Each number is 500 + 25 x the weight over its row's rms, rounded and kept within 0 to 999. Layers, rows and columns count from 0. Numbers have three digits each. The size before them is the row's rms in percent of the matrix's.

# gate: layer 4 MLP gate, 512x192, rms 0.148, rows 163-229, columns 128-191
# up: layer 4 MLP up, 512x192, rms 0.143, rows 163-229, columns 128-191
# down: layer 4 MLP down (transposed), 512x192, rms 0.139, rows 163-228, columns 128-191
gate163 099:456498503508522486485529513491485468521513496440499475508488526480519530532512507557465513511526441506508504482496488490463540516484509477505526518505483470505507534517487518541456480520508510
up163 099:509551499520493507502482498498483488505531486505531485517493486483512505504526545498500525504488491524524517497509479537448491510483489485482515506475507484512502492495483489491525535509508511
down163 095:510493479471479523498567520512454507511501437494447491501536479468518454563497480499527525489527540514467477465480513523468484517492494543460550508522513489477502507476507486522552543483477494
gate164 110:555473498488449500476472470522496520518450504494486488536474461490508479438506491465495465455506533508508472510476438473505472478505522523474501494491508506506453484498492512486485502497470500
up164 108:524466490462488452435509529495507545502479529519464514472492510501474492460474507508479481492512508497453524496489515449511484497498499461479540498515519493524499467514499528527450499452501479
down164 105:516526531474502485539492458494490524532485440460481472507494544531536479538506471518483530528501537502534489545506525500512512538545458536460502494476485457501494506465535501470553478533484546
gate165 091:502519559531504502506519543503479538518499499507501471510528465463495517495510455480508494479495544574520505473494512503477476515486541459502451489512511486494513516462519512506502514492504502
up165 090:515513517521502506491513534507503535499462534463516438463494530527497502475465506452488528513494475510517480530484545528438567469554487492516452526509522488528551441522523513488522505513469512
down165 100:494535496535488475490471478489527485516535509489465501515516514527557502539470530464556492514532500496516512503468488493549522517498480498514518501533456489497471497493535491502442461525479504
gate166 074:464486506507465486516498482513514505475465518525507496497558554494487475499497497510515490512486530513482438493495529491551508495543508459484491497486515490476524522520485532521495495455480457
up166 072:499511524535464507513468510509455547492463540449495535480422506458527495519483529523479461497509458494520542516497478528545508503517541516537479505480516497547508478514513484497483522533489490
down166 098:509508482524448530493530522468503516480459502486497508503483468477441524520483539489531476522494515513531512516473495496490523492553531483545529507460468540515519473492480441507499500493525527
gate167 102:467473501497478493487483500508484481491491452522515541494518490446444523519478482475475505536504478515495522557505506505490522483502502487499499537503532467526475470472489508507523537498481505
up167 101:480456560543496491519508510454478475473485569478492501473467454464510472506532480472511485464488512464519512482518515472489485512467523522521486522502496520475449523510530514462487470542522528
down167 096:459480464495493455512505527538452501511530558485502498478535471519523497495496553479529514506498464508467485450502500506506486463500517522502500509545514538516502477507494525479490510504450482
gate168 109:558498527519540492485534500513547466473456462465560522515458524505529520450474510495492502484500531478482486500494515503499473477557512536502480497513512474496471484478507472502504483484519510
up168 103:458490499501493477514479493547496490511457511464529508493528524483496488477513529462467490446484483523493505480483498462535499471487505487526494503499518517509511493532492487501455506521494512
down168 098:538510520478477552495483448513476485521509472509503486550535465487491485483480455487476501470499539502496510514459506522441465513509483488508471473474506489494525530508518495535464540484464496
gate169 111:492486468449489503479528496490475513445488467480458474472468526451507509524469511482464533477519471458506517482491491525510486485513465487477512499526535470549481493521509459510478497481545493
up169 102:505512494536488538523493469519490501533507451486521491514516532493533522473467508527560481462513510481476473520511503494549519523535479496511500473459529514441522564499486508495495470450466492
down169 110:483518525433501510447483491510430515459517502523459480494481512482510515515487475454504494483390506486491516509517540494515543504464516476510486501485491496525499498502469497503514525473542508
gate170 091:512434473525526487470451498522480509491534496459497508493506512525494504531453482509444458505465456524480507500516526467497487534496523506504500506539472493494481519493507508496508504493472508
up170 098:499488508455489506507512532479521511418514532520521496489473522511543499475524505531460515515468521502457512510502522517514451511482514475474445501503493476485485469503521514542505498537506455
down170 092:481538478473461506496516497515535476510530488498495508475497486483500488514519490502482487504442495517511465489547525541492509490495490477521457517512489452469548527467481463480481494533490463
gate171 111:462509501535523443537494503525487475470500480507493448509492465520508491537489494464493479477468538498495507528480492503480472507519503513482549503495502472481491505491556508514516466522485489
up171 105:494515485456497527483515533512462506509491529510481423547493521482489500490480508472481497494539476490546494555514468471537447531508439489507468481494482504551509491478499514538471526517522515
down171 107:428489528502528515521479495499541533535542461476506463467522500561470519511531514484470509465507473507544497491479514494490540486513451490514493464508533551499530536525471475502491494541479522
gate172 097:448511502493511495513481497458488513509490523530490495509539490463500486536522503520462489485511519472534520487498529479516488549489516481492512511489484549507501459503537502506495444496473457
up172 111:505480500520486486512482484497494517492475495500492516521469518519476494525511501528482502458484541482500456487523466500490519547530527492498457521481514484502475539498466497550507510487505488
down172 103:522495473526487452555480494531505452531518538494498458509504497468499515503466451466510531487528515529502507457516455519497482507515537527511474502519538513447478531498441488481501524461526499
gate173 100:510504531506502494506482483493464531527488494512523482461497485548525498503473531517540513481515519486518560534503503545504479503526514556463509514501478531504510506468439483529482505472506527
up173 096:538447478478494483476476548564539489555466493528508515486533506486510531510495539488505528469522515502542493502534496511523477505491443453516477528493480485562504497444502475499513511485564509
down173 103:507490487520476555517495483495563509485517527503525453492508492485492495490544514543481516534496492484492494471503510558496517491475532445537485478525506508455523534513524549474487485473497482
gate174 118:465490494484508478511488504482477538487539526448516490492535475469507518528504537502478519518426496479502502484531518488469504492481505499482514507497493455519503483556503494511453478531510482
up174 112:487522532556536504527531502476519500523507459541550548490450538536505508500512514551552484511508525517491510484491445505516481520489486497486501475511473571515550517493486524517521520498510536
down174 110:501523495503486522559514564514484516475534464517494496514473492481486459505525512519447490510540542485526465504492491484533501446473551475494483504487510497479488453478509484477488494499496501
gate175 107:530479486517454507517486549494523455498498478501495481495521532505489535479482469461488479503521510483511530506498485529495479537469540493486502495476460488547491514533502502507503521525548458
up175 101:449496507472487487482467561496515514522496490481523484454500495458472522561510513473511497502464453487472478505524516483536512493502533472501518494495525501499492508556460455495505511451566502
down175 103:503454475524463485508498485503552497475481445489505563511497524485488525485494463532498448522532488526486526523520445492497502482460500499492473524544516543513519536459535485476495486472507519
gate176 102:514518496456454455487484498527560539509478492494498492457511506475501514504524489537490505478518488488488450515487464543497505542506508519539474488485503480488499456513505504488544486490498514
up176 101:505436514510483549555477501535494470532507472521451484532528495519518505437506512505525502479503485492522542523448511516532495474506500475520502549477488501507494574488447543490482537516494472
down176 099:523494501483498470466489511517590479488523466577524478537531538551474539523484480450466490488479517499491498469478501498501485485505559536495503490490503541479462454503513501485518492484453511
gate177 105:478483492502532530502525509513494469454476513456494511509481530484506506544473491495475533519484512525492483522510531507484511490469486553438507544497497528503522491539492531509475568463487515
up177 094:525519498502528493488504526431548526494489498500469453510505545510484507515495487456503508521509469499483543476491488455541495488485517532494472515560509511465486453510487499503497524505491506
down177 102:483508514515487462536523519510477524521515474488501494527473475468503506447530461499491528507490476470493531502524506513510502476465485468529505489493490504516509457500527474562460516463480484
gate178 088:449493465484474498532513533521488496510512498465506502511470508505521503470516517464481486482466504553465525462489459512474512474517495484488531499565558509454529455478494515525494488540523528
up178 092:497532451487498557463502500481506471493521537500528480507475488493513534465463522515506520519508438544522504487547506477548528483568512482491492486497512490529445476512515494530463521493494535
down178 094:527508519474533491527489529505482515516473513508477492502538486545483507493488462514504475505475492479523564502530466497533496470504519464491483467531525485496488535503502524489502490502514523
gate179 087:487498463464469540520474523479494506490514500507503503466527511477508510495543489460501503456464487479497467471558481490494535495467495487499499506544509528495485509477513476511530425499527517
up179 089:512505453493503476485508477536513500497483501534510512520454509456494503488522566507524502484509477478482493502475503531508479469513517500519504473450455529489499491488497552464512507466482484
down179 089:496537513472486505486494498453476483493510517514476491519546477491462531484481504527501541474511486539524509527470523510474527488475496521528475502476494521483474509510493483501505496492543479
gate180 103:513465492501524489515488502535528519486493499501500502559553523520490508531472517518499503504517487524489509487497463523488464522450497496529499483515496520525494476454476487503467456494500477
up180 099:502521492453487468531497486550501495483537535496469498489480505481484509490518465537513480478503508471528520498513491481461535505473482506454531491540514511475460481511445494478483515524469490
down180 103:528524472538507461511500538474507478500496455522484485479503524476542518505510536495463513495494515470502459522512481492512484471525548500517507506471539487560477543482508458452503483487452481
gate181 088:510482522476556518460489580477530486490530503482552477548524517509481510521469485528478482471513479466511548475523483494480484492519480474495510471447470467501503529482501483494480476535549495
up181 089:497488489502494490529540559476511424540507516459490495470464510523491519498499517501446493475548455486536516488498494506466491505542515499510510509511460500499532504526482487493524505574491483
down181 094:502511508499487474536484497480507471494514464441513494503457482517505449454501491498486519517527450455500516483526493510496513479458514453502500494515498465491489487475521454509477496550512532
gate182 092:530471443539493498473524534443509494482456493458490535544484524524525497480488510520526517531487531486531512520497485508485458519499529538504495532464520517491537477494514522515533467457513526
up182 094:467485502463466446486522493556473496518510502487474469510434489528535482490497522532510503491520481515468472495514491535523524476520498496523486513508446505469491517563505539495530500489501505
down182 090:552520514534541525482455474509489495520500533513509510494505502494467520519551486516508521545474494484506516503472525506478438517498516527547502520455527482489486464460501498505478515531475509
gate183 098:538451511499495498520479512484510510523494501478493499497515502483517536486477526529530468503492510515430512503470483489499485526519478527524496471506501511514472472451502517515475525502487480
up183 104:492492536487534501474496502438513476526499546496484539540515521490507519495488453488499500511516470512520517550491489500552487524498534513484517484504508471478538534487501500503517521524505504
down183 097:445485485493497483496472510544501510529511497527515512485508478526533512512505465496502496476487503508459486547481516481540469508534514492481493515516518509506505514458500483462539454489463521
gate184 109:523480448483504538455544479511451497512499483515514545529522455527493490515495483482483505515458480467552506469469470516471491484541426489474517533459519539437492482541528512480528483476492508
up184 103:536523509453543565481490516506507530504495531543517484525497483497516542524472503509499479457494523533481509544488489532474528506515540507497506514500565507497507478539489547497514478488442511
down184 110:490521504472496483515480466514492492506506472500562492487508518493496513440516499442489520531493492493546472496478558498490501507514469463506509528487493518497499484512522530539539497469489500
gate185 098:482472483457501518510496472498555518505491460460519514511519507511468518501494450510514457523475503516482444474480450525521457505502515549508529559488526498488497476482514476562502493500516496
up185 098:492523492504483508501469497517499465485498504535549514518482507492497501502533525468516489516490520500508461452456523522508505494517527503524540504482494467505508493501516472518524432490477503
down185 097:472465539476532484521515482539510556545511525474518497508464492493461460474466474490495529506474509541486480453471489474508500525494502550514533496514481489512502486499499507518516544483474521
gate186 097:488551478497535520498489497463500534506460498491542473473513513517533508511506501517544517515508468528493483496472500466493501475506517530501547530464527540479510512549501520499483508489486486
up186 095:536471502459493533483468519459489540495483529461490502505513522512472499476484501505489522470510531522504504504478458499535465511456522491501467479518520516471506488478513505543507562530496542
down186 101:538474494539465502508495495534516505475549490463496463520524515414487477510516526489470536481471485511511507495542528473485511471498517485520483490522523447487447509527494527493498521520525521
gate187 104:480493448503503512502505506521504477498528502519506460450554486500500467512468522521516469475547524487496462485469514530507470516531530501549521495502520479526509456519509547484525470524517484
up187 103:470517481483431484488496506547524502470490487515489501507520493507499510494486511499532515476536552485500540449470488518483493513490563488482503524509520548540531500508486510478521533508450495
down187 103:486506518509490529493504524492509469458499523524505505486518524497471482484483470491505492436546509476503521471474498511529473555489546494453471533536513472511500496481479435459474494492481512
gate188 099:461494476481494490508504452477456506510505480508486495472508492511469523497527499506476465493486507486470528513474477478485468519513471498515508530549481471497446514543523488514490498502505510
up188 103:459514523447479470479480502434482500543498541500476475534530463488529533472514492521515484502507505483545558494459509525547490514530533521497548522492512513496488469469487521468482497459459505
down188 102:476471500517519495510534458516501528524511496503514519501476470492486473524552500463508481496489490536460465453502490484504502517497495458526476502511492518500540503515529444474476530518510500
gate189 104:510491505485548524492517494539488474472485523494509474553486527450443531486515522518498489517555471541515507492501471458493489477471500518501491494515502535487472482519489516506528503514467467
up189 105:518524474520524470500500502487498494505491497509495491475477543539473510510515430496493496504490475489526479482497547488541510504527506472499488489497468453493507463516536506520463496489502497
down189 107:444497480520481514465506478512518511482475497470503568533532502452490467513472587504505500498452519527499535497495516476526467481504512503467515492532495481496494522504518527527509528464464510
gate190 092:500519517505548464502487497449464473494512481489511540477505490521517509499509480470516523488474501497520497489502493464524481500515512503553459480507463493502448523509477482522526527499504519
up190 101:465518483489542481510482520475469531491518550482464542511479532459487483486470514499488496509477447483511450508496531511475537521544490505453514480500525540530483513518514469483494489527510522
down190 101:516503535507559506480480497506502470505546453491540521486510496496504492512469484501546518538521466477498524528501544486514498471470504537500482479501474494527527526505538515505493549495444472
gate191 081:526514494473482499525511528523519456472471492475496477522538472505446492526518518506480505457496519494474539501514494552524533540502528490493552472464479548529512512452493515497515506467505486
up191 087:478497464516480473496481531522468498514541495530499502478480491512535505509507475469521472484523531493527469497482516470466498492471489527472477496500520499447496522514516494522504527508484519
down191 084:508532471491470493468508483500467470516486523470506470485539530490529492516523538491503561500488470550518516491492456526502498470505551489523487499501535520475497498485514527506488467542558540
gate192 094:476508520466501517487510533524455501485460492480466489569560491475482502502499481457526525484491507503488503512497473496482501464471516497492506483475518503496493451514477543493496480528561503
up192 099:525466468523542485532524499448539508503496481495469493495462487521520509515470507497498510524520515502530483461506471521513513522507504481443505508509476506456540515483499479501503448472510487
down192 102:512531502490525488460511475497489480535507469536508497547492512493461510470465508501495538494519547514501500513483487522484487523476518543472481480481519487496543449470541457524542530484547504
gate193 107:488514526525516561488506485462472478457494513418483507474541534512483483531469475505522512450524463518523527509455476530475538514472519516497501522503439512519530522513505527471493466477478501
up193 104:491481484510547496497500510520456530492479528472512486510507519496499510524475504509521483505463530465540507501487551484521437545475481479466498489503470510519499515530495497497485476511487473
down193 110:522469496535524502575465511506552491467468528493494459506477505510496497443510519471512515517506504480477505503527479493483523506494491549440515482489469485521503476471514502504503504443514513
gate194 120:500507489482496493513513510517513527513481427476461478491505515531503486510442482481512509449510555530500486466467485529505536488536482514548487501500455458521470495517523505489525479506509487
up194 112:500481506468519466520486499511464519468471522532480497515486511511530491521528473501486513488479560492491502489487500519528513539469480509502478514515541474504558497456537488538517542456492453
down194 103:541523535515463484493516501515562466520515501492514487535498464496479526497497488495501472496498526495477466491556498482510497505461543490483504475541497505532512498535477482466534525478513525
gate195 090:455497491510467502489493521501454540476493508513450472470534509479473501498495534539477457508494510482536492523519478451538522487498508447496513455487486502500458462481464511499522497525508514
up195 101:482572479495499501485490513501505500486454500523466502527494507476494493504499528486444482492475527448503518506498476496480443543504460520500520482507454470514505494516457499541463476474518505
down195 098:540514496502467509488456462507492507526541499507499493473466497478545514482488504491475493521509534515505493489501516499528504489540505543506509467505516498511493545519529489519552450497505464
gate196 098:478501530505521546505509465478505485451497507508531502487506509496557461535489498468488483483486500522504490525499489496504472510534520560526494541492516486527529507531498513498526474523498526
up196 105:481474549519464506511532483522526517545487481480530449527508455516464490523546471455463551443472533511504534469496478526476472537505479460542530514508489500522500519492478516513526529453510522
down196 101:501528500513491512474537483508563497513501522521514562490489510478531512525548472522520472487500484474533481477501509525502481527484464511499493524498468507512507449487497512498507474526509497
gate197 110:500488494565507511488539481520473525403517474491562503490484489520484509514461535526512487504546481504499469518528443494507513516492508522483499491476508488495498512525544488530508487491497524
up197 105:510481515490487494520462474504502547508514519511495505497487550480485490513507502497504501496560541521485507481534516531455491494513480518524468497456473466478502478488555523523514528518531482
down197 103:513498489500491500532514527533558468475507516476498510484491490497544517535530537504507519477518507524511499493510511484502473531494515504470478507478514482469524501480510507500485506503485508
gate198 093:506528476464434518432482546522477552486462516516474499489487499513457446516472493526452503490485528511487512495531519515497480522471491494502488512495514486509496502497465502471447474516482517
up198 093:522476496557499482555561534491457505476509513461531480461491514493516542489508511511539538478488513482521470535540529491490510524497507527509497522494487501477504514510485545458520447458458491
down198 099:555494529491497486508481464468510506430491508551499486496475498467501445502477477500506518501491464514485516476515549522499443481459471519439515497495515519508478530553481514516506484489491502
gate199 102:507472521501514506520517502542468491547503503537492483554509537503507531500495553491496518473523512511498515473490526449490504463497474509484517493529506465464476518530530537446529521488510456
up199 103:493526476455515460505517561446483503503486492506530504471570497502487494519485531563514514514473487440478496503523464459539473473512487501503508537454487521480530442554513517496483500537445469
down199 100:552538512506524500513485500494503497512485480538508507473465475498477474494506503479501479511477483481516513523484484489497528492476475455530504492506471479487506508509472495524504516527498486
gate200 119:501481496463521546538481499494471496512476520499516509518514519513500520540508460490485511507461480515472493565466475500475546517530506521464472500494482499514516526532524567476508531503504472
up200 109:512499520543533526473537553460510490515478501540519504503465483516516519495452484505447538480514498528494510528488524496510495517520486508476514453493493535497531491495524461464504512461517507
down200 104:538479504505518499490504473495554493494503526496487509520492508515508484482489521525537468523514480473474522435525510524484479444492511548525531518464536512501487506504513521511498478515474491
gate201 100:497478478534518488466483500489506495479431446480506503477473489516554508471502500516484547545498534514512556504510476487511483490504507472458502487498518526502523509479496440537472488500535502
up201 092:518501515466486480492495468497517488462538533469514527491470499521526520499487519533490476485547478520533520463482494535507508468529492503489499506540506502483491484470542542523510500471447497
down201 095:514474539517506470529526543496443528491563541463475509525453504512526493541506543509513539462475487522529497428478524450518505512506496477499524528506482515483530485488512481521483500556533516
gate202 092:504515493475467513452502542486491493491510533505528503491535521519448518499489528500464512457534536486493511525483551549504523487488544508486449466479480509541528505464487487524537488489465507
up202 091:540533495481535501457511492520520489487500538537517486493498525485510510486484501515480535505507482517464491531500493472501493511470502484504459490483484503480471471524484521503485481511549516
down202 100:488483487534460486488518474488549492521477520505478505533490515520515465534524521473514508542442497518501481507527471464523542506490522456528532490525480518483508482464507528508499498504515483
gate203 093:512497480486496544514525508519458522503492550430510518487508487472537523471528526506452526485487521515473557534512501454489462516527513537492520536493458529518499515506494494527515528502475478
up203 092:489501462474491477483520504511495493466539490494566503480485484519504513498493474496468473500521489485486493504534495506550511503515513491521482506532458475481488482467459494529494479535466478
down203 101:515469466499468537554493475489543509562531479473494523490487512458481478489498481456480528535515470532533494463530532456508505491477546470515502502488503485483517484476530493499504489479463492
gate204 095:493491498508470501552535513554462546530518483492522512485480463479469490515505502486502454491466503474516536428503458516508461499502481514479462492507471483509478474557492520516502464468544490
up204 096:496490485491486534505510491551526460491498487522478529475441446497531475472524506473505490493546530474512501547524520479461522490500438502517528523515454508491494493526495505462479483491492456
down204 103:504521522507503463508480531486439503539510490510490512520492518510513457422474471498536480492521483494527485498504484485498523536496454541525523499474531493514491486484500474504537491559470534
gate205 111:498496468529489476503516490519465509517537500510484468519487503547519503535532533473510507467503506501479537482498516465442492538473529486511494464440501516512484512524528504535480514503527509
up205 102:517492476530486481481511506495533491467519496476472451505546474488518508476517479443489536484539529519525511510475482522498521521455498489506518529522491483489533481481500532466494508541468501
down205 102:520491531483490495517540530460448473488483512491415495512507515489495512519485514453477518487521517521561482531549503516488482464501496520503522492489440546476573529487494495474490460506524513
gate206 099:527525506496476508478492505493478553509502551525468488491464490482496514510510513502526513500445480525493550494494494512448507494530484526529506459529486456455513537500510505506504489489494506
up206 100:481491517465499499510536480503482493505542481506499426510510522505524533492502480462465487492504513540509461488533478503492511541533510492492488537529515531542485551468493546524481502466496420
down206 101:483537462483496485411489518442511527472532511503516545507527509527534538500499547482498463540543491479514560503515530508464499504537495471498513494501458521488484486442491499466517519492494500
gate207 105:502517487480527470486490473508518521491521504476513526464498515455446494510494499444485461497533529540489513460473458547544483470533491495513486545476529474513498490448530503512507459538513537
up207 109:503493486477498453476494503521488469510546511503479559523532497475493479503511512475506438521547512477517475520434466535464478459536483538495472508471534468487517525477483509451546517519515531
down207 105:518470509475520470504488499486509526512502513473506511511497490504534533530504488501516537532530499459489536481482489498504471475524501553493501504476515520506500512440484501462483501504481507
gate208 099:473526557471525502486523498508500529480521495541495538520438497498477511510494491477545502498477511468472590490481542493499512460473514483509523477493454533500479478483494521542520484493477503
up208 101:483467488506483479465504513507464449505564539518521514488458487514502507475469456544510495487516543471485468515459559492549521504472535541510537481489482466504498487487490553498522493526519489
down208 105:540524498502461457515460478471531500467465501483498466478520503476505526493541509488507510507474508461467459449499466495485515515515457512506555516520481505499485464498448474497484487512507507
gate209 081:514470487488470503477496490453541497506491549484524513496479477485548494492477510502475480504441478460513485506509502508501543510473507478530502503489481496485501537460494476479471517484512484
up209 093:513528504493506505505511517538498475523524496486533511500515497499495528469478511508471515485464483495511520504481507480473533504471527466534502533513469514507513537489494439476497505488490522
down209 085:548484471520508514519475485530470516442503511530498504465441496530493521476498510478497546501510463475477508486504526511493508518484504513512464487492517482490473504497514520509489481468492446
gate210 097:513495474474504516527488499459493511470532505500546488496510493498507507534500502521470477529490513491538555504523515467527508554494520531499458514509476530459541526494483535538506505496493538
up210 106:519529503501497469543478517509475508510508488543550502469480496492552503554506514511460487460480503506483468507478507488441478512506500522506462451524515505489482461475477532538501490460506485
down210 099:515504515485502512501513511479478511476559517503507523472463486532498492529487475530480529517478521514488509487505519508514509525508477475494491512464481483490493507515524502550479474467484471
gate211 095:473502506502510521530502481520511498489480517484508545474497552506474504540485486495517493488525498516473471490489500533502505501545454511467488497505516591511520508496483499509509531549481473
up211 103:521482566546490519553512526521525503548502544552537509464505491499467502511477456479514452483503543488489509494490498538500480495440528525516502533521501485470486459481475482551531513497482501
down211 104:508548525496500489469502546486496497561545471513528539477521510500482554445515487483482513451551520522507523521514522488482483535499556541498484495501495518488497469518472476484482478519505527
gate212 112:489512471504509474475512498535537505492490505498510485506457512548466472465479521532507519453468453512503485536536497501512528485508567486476456483471516558531512531519530505469511522503519499
up212 111:508478533478505519482464488466463476505535559535526492491507509473483545495490448496520569493487502508488502526515534465487519477490494524498527469419508476454460498497531506454462501517503515
down212 103:471496500509495495497516539529619493494497500503504494525539473513524494466508469477499425499535501504499488499492502516540481513482509504536492533476485501511486470467509443515476470476502497
gate213 106:488471482553490479525529503441507520537457517500514476488473512475515529486486473456484503503486509500489480495477513505504518514507471490506521469506500488478529476516508492485452484476547511
up213 111:523505499502470503518518457487544503528478489478531476492507501512514485533497507488453463502526509487480465523492483501507492523524489483498544450523492536471527479501498500476516454526536507
down213 106:483479519477521533519502509493456538522506485484494483503500518475473509508535492464485516479508503473473543508501524478514513443497491485532515486519506519507504503494529498509526510499487489
gate214 094:503484476507490507549516499519525471486532477487531517484505481538493465491497532493456461471490545474482532501541462478496489402459484484512494518494481480475490469465555483494510463482489458
up214 095:448477464464475530461490529522532492544544496564530529495483471495498482479489524473500502500499510527549515484487515507468489529472481489492498548522504522473515492506513508513461483537511524
down214 093:513463487513517527517517524527429480535514524511480487470503501489512513465529529497510493504480521449454518472483527465479505484502481518485549475555530447562502478512503488526482500507507472
gate215 099:517519460497521497523542474487497524480469525522551468466476488505467508513462477505451488520484429492455511530510485551472493459518464514504510469488457516522500506488502500501522482526462473
up215 098:533477506525541532517489512465541518496533494515520516515526507482471515486448510492497532475452457521483485494493508470495535537513445487499494471485517548487489506519529495500479482473516547
down215 103:480455526501553514532490524478478546495493496504526505536467512524542513500525550539507522479476498458516496509487548458539506470507485526477462500512546543516527517508517490468505473530525474
gate216 112:514507452442493516513514560498503510501551520506495506468527474515490468486472513497465474521510482490513490497539511490495504435483504546490458526494458516524494483505473532525497456507540486
up216 107:515470478484503470480476509492493495524495521490491509483513470509503529461517453514499488549482481495470548484513548452505507498444494477481453543507482474528494500507522515524476490486501462
down216 103:514503463458489518495483518492438485478496443440463500481506496500476467475490454455484514553509499483492463485503545470487522496497523533519508478490528512491528498506479524490484482507507483
gate217 091:471469528490493493487535464533522496476474498483498462523513525496494534527496520488470483492480508523543516500541489543512507516516514477547488516503537487500474493496510543498488490483527527
up217 089:533437484523503525516489497524511533536475497479517511461532498558494501486477513498486493514510514499499460500510497514525507501472514465494526521460504500493476484474461469502433511468520514
down217 095:503529498489453485495526489484537463487510480490497471451510484503459443471520520505464443494474513475446520516508513509479485493504506496506474488502449534508512532520501492530500509528520522
gate218 100:493531493524548487524486460525495495477508521494508516484493472483504530469516459523494525506478455486478504507558495488507502454533493528538503511504509500508507498511493539526489480519498452
up218 101:519497503510499475484484500478491499499491475516528501508515490519475453511439514491508504490488508509469507466443485499538446462473479489499521490491474499469504508491509478516530569524459504
down218 102:479480475502499522478527509447521495459467495507546482494567504523487508527486486490523511511513502531472511459535480517514487494530525442531538499492503495514493511478508514463497503522515545
gate219 098:528462472486490484531496463466490483536439463460476484511499496526516540522536465515536491449480463490483558551493510472474531467505460499520526471531494485511478490514498526496483505491505471
up219 096:506479523541450456489495503505514499496439516514467474517461552511492504502502543522485499527491519517515516440490490509510529503494489505475497503515502508498520449511529457502519522513537500
down219 098:548531546516492464496488545503544479535493522463523505459513500492494499495470476509524515480541539486527484498511489520505515514511501486483514536507462480484487432503472528508541496474480450
gate220 105:550496505472471482471521510486520486497502469492482539517486516491485511482466458520501479480542495498495495541460531526485462460521521498465490459485518532520528525482470481505485480502507531
up220 116:495484458495528516520515497468555483484486476484488535454540465561512438500471521499469529505523503515549511500499517533512455543524515506511467520495476473497531495490541472498529480502502480
down220 091:507470468518526479494442484474423444507510530500501516519508502446458527543519527505497494509494484479487474475478503524466535495496479469497460491454521480505538519499511507466488541539471519
gate221 103:522484503496536464467538532481535471516482457479464507425510482481503454491490468504479521494483501529505504473508489546507504482499488545527496529517534528507470501487528461486482479498453499
up221 106:513491508519543470488512490529481486490508491536512496540502529519472524482531513534489519504521501487559473498476491465465469464491527470480539505528478457512524450504423507510459535526518506
down221 106:502472483490510525533511476537475505536505522486468536471513473513512552457507468512503461516463505504512535483518468489516515507510498537486488541502474480491487471488535537481513477451515482
gate222 114:453442512444487503527489506520489516531490484483468506481502535442503493489479431472475490526479485480494470512500498524499540502531507457528507494481471499484543528522510529501478504492493502
up222 101:504526525532512476483506489479484453481523477515548531514566477475519482519501498523492509503538485521497531497529456509500488498481480518480500490439498530480565493507533490523570513523520538
down222 102:480517544547484515477516491501489509541489481534494534494474466495492461511527563469475453509522472501507481508536502500459513483459524527494495490504500488492498504478517498514470451516548501
gate223 099:492481511521504491508495484491548513525497514507461527456535469526505511462520479492525477492474484503485498489489519502559508496499487527499503494508493519495529522525466493510464505523523516
up223 094:541504472499487526512521521501515499555473545500488506538465463535469514488500501504510506516477515497466525460496496530505463470552481530508521514497468476474501530488499537496515503494478508
down223 102:485499510471484509487489479507493453473510484497489536483490507523477482530539457470507480484500555497496469498491487540533500498492474493516486480475554507498520488497509505498533477494518486
gate224 100:497498502527499467508511511525532504490502455534442518471515489469521487501539457516494489464480483481483505480502478519510485443514516492568481528466525527494518525505534503478471490463481485
up224 092:491511501523501514487515511511519462510500483487498480509515497512452487455446475490495521518490515544494506484504547504486496524465480456471516477540489497550543526515525458462517515496543489
down224 098:491511478534504459532478468536484542482494529510512536518512517557480516436465506454495499462493479511499485563487493518519494516514461486512473491494521479465503508525494486489545483502497525
gate225 095:492441508475497503522521486474487486511468511490489566462499532510483484537467503476461492463454472498506501490501548508473466498482516487487520507546512500503521473515509503548468513523457514
up225 100:471492501507497458491464480502515530516514463476449477499475533503456534518500507498464518487480460474471462511527511475520492509523476500498501508480581521517528492476522467463499496502479481
down225 103:530514514490424505498484508516501485474505531451502487516508529499503497510509491511500512493527511465491512509472475473490541473519507463466483443526546513507491513472465520494451492493475507
gate226 104:529545525522454499455480528508452534504531559512427475495508457490481518529508466518503534481527452481448505503495491548481526504487490508524490505496516490494543519503481540509504517477474465
up226 099:484528512501562541493530484500487521525503486517473520485521508443537517526514498506478508500547512516507484528542538512473529499511489493549506467531528467555513487484497502484516475431503505
down226 103:482481517441489512502481494503430538494475489534504453511500504545521472505513489486477530509490475452488517477478504455509493462517480496562485548490506510486479528471484495505477522468498498
gate227 101:540449451493532493471483533507490482522505472464481501534555549544465532535452493493536484521517488514435496497508498527507466497506538511517478500479521504469478522492472541495510502491489537
up227 100:460479478472509520481499511515475474485491519507521539536468525495472493489533442509522525514505544482480545470515548460539517541468529560456474524531487495498511533504521506466473545441483486
down227 101:484497493454493483528478484491498476487552503508516449483500469477503496490530556497497514482502474463471535488464500533487475488508492514552446510524501493463479499506500486516527532501525498
gate228 102:522523482549494518488502461484494519499460439520479469536488445450465529536490498450544491480482476475514483487494538503531514484485490483487499501515517512519498514524496528455517516513503533
up228 098:512521523447526462498509507542516496476480561471486511466504510514508483493502516494496467445520528499520491539465490507504522523501498504490539508512490516470453502522487464498506497512496476
down228 098:514486494454489539526478514459547480487486526490501491486536518540484471526527519548502504494532483549492472532477496499454525495499508518524515500505512501463521513525495514487453511468480461
gate229 102:496452529496495502509509498494501485511502510529474508529473533459526511511500488483456470467497490557541473479486481489508501548517502517515520510498468540460490487525497494507507499514529514
up229 099:496484447495484535449510516500520492522546520554511508513522488557510517495448495498506464472490477462472468494470533504490498518517503526497485509459465517504507493583539468515441545513501497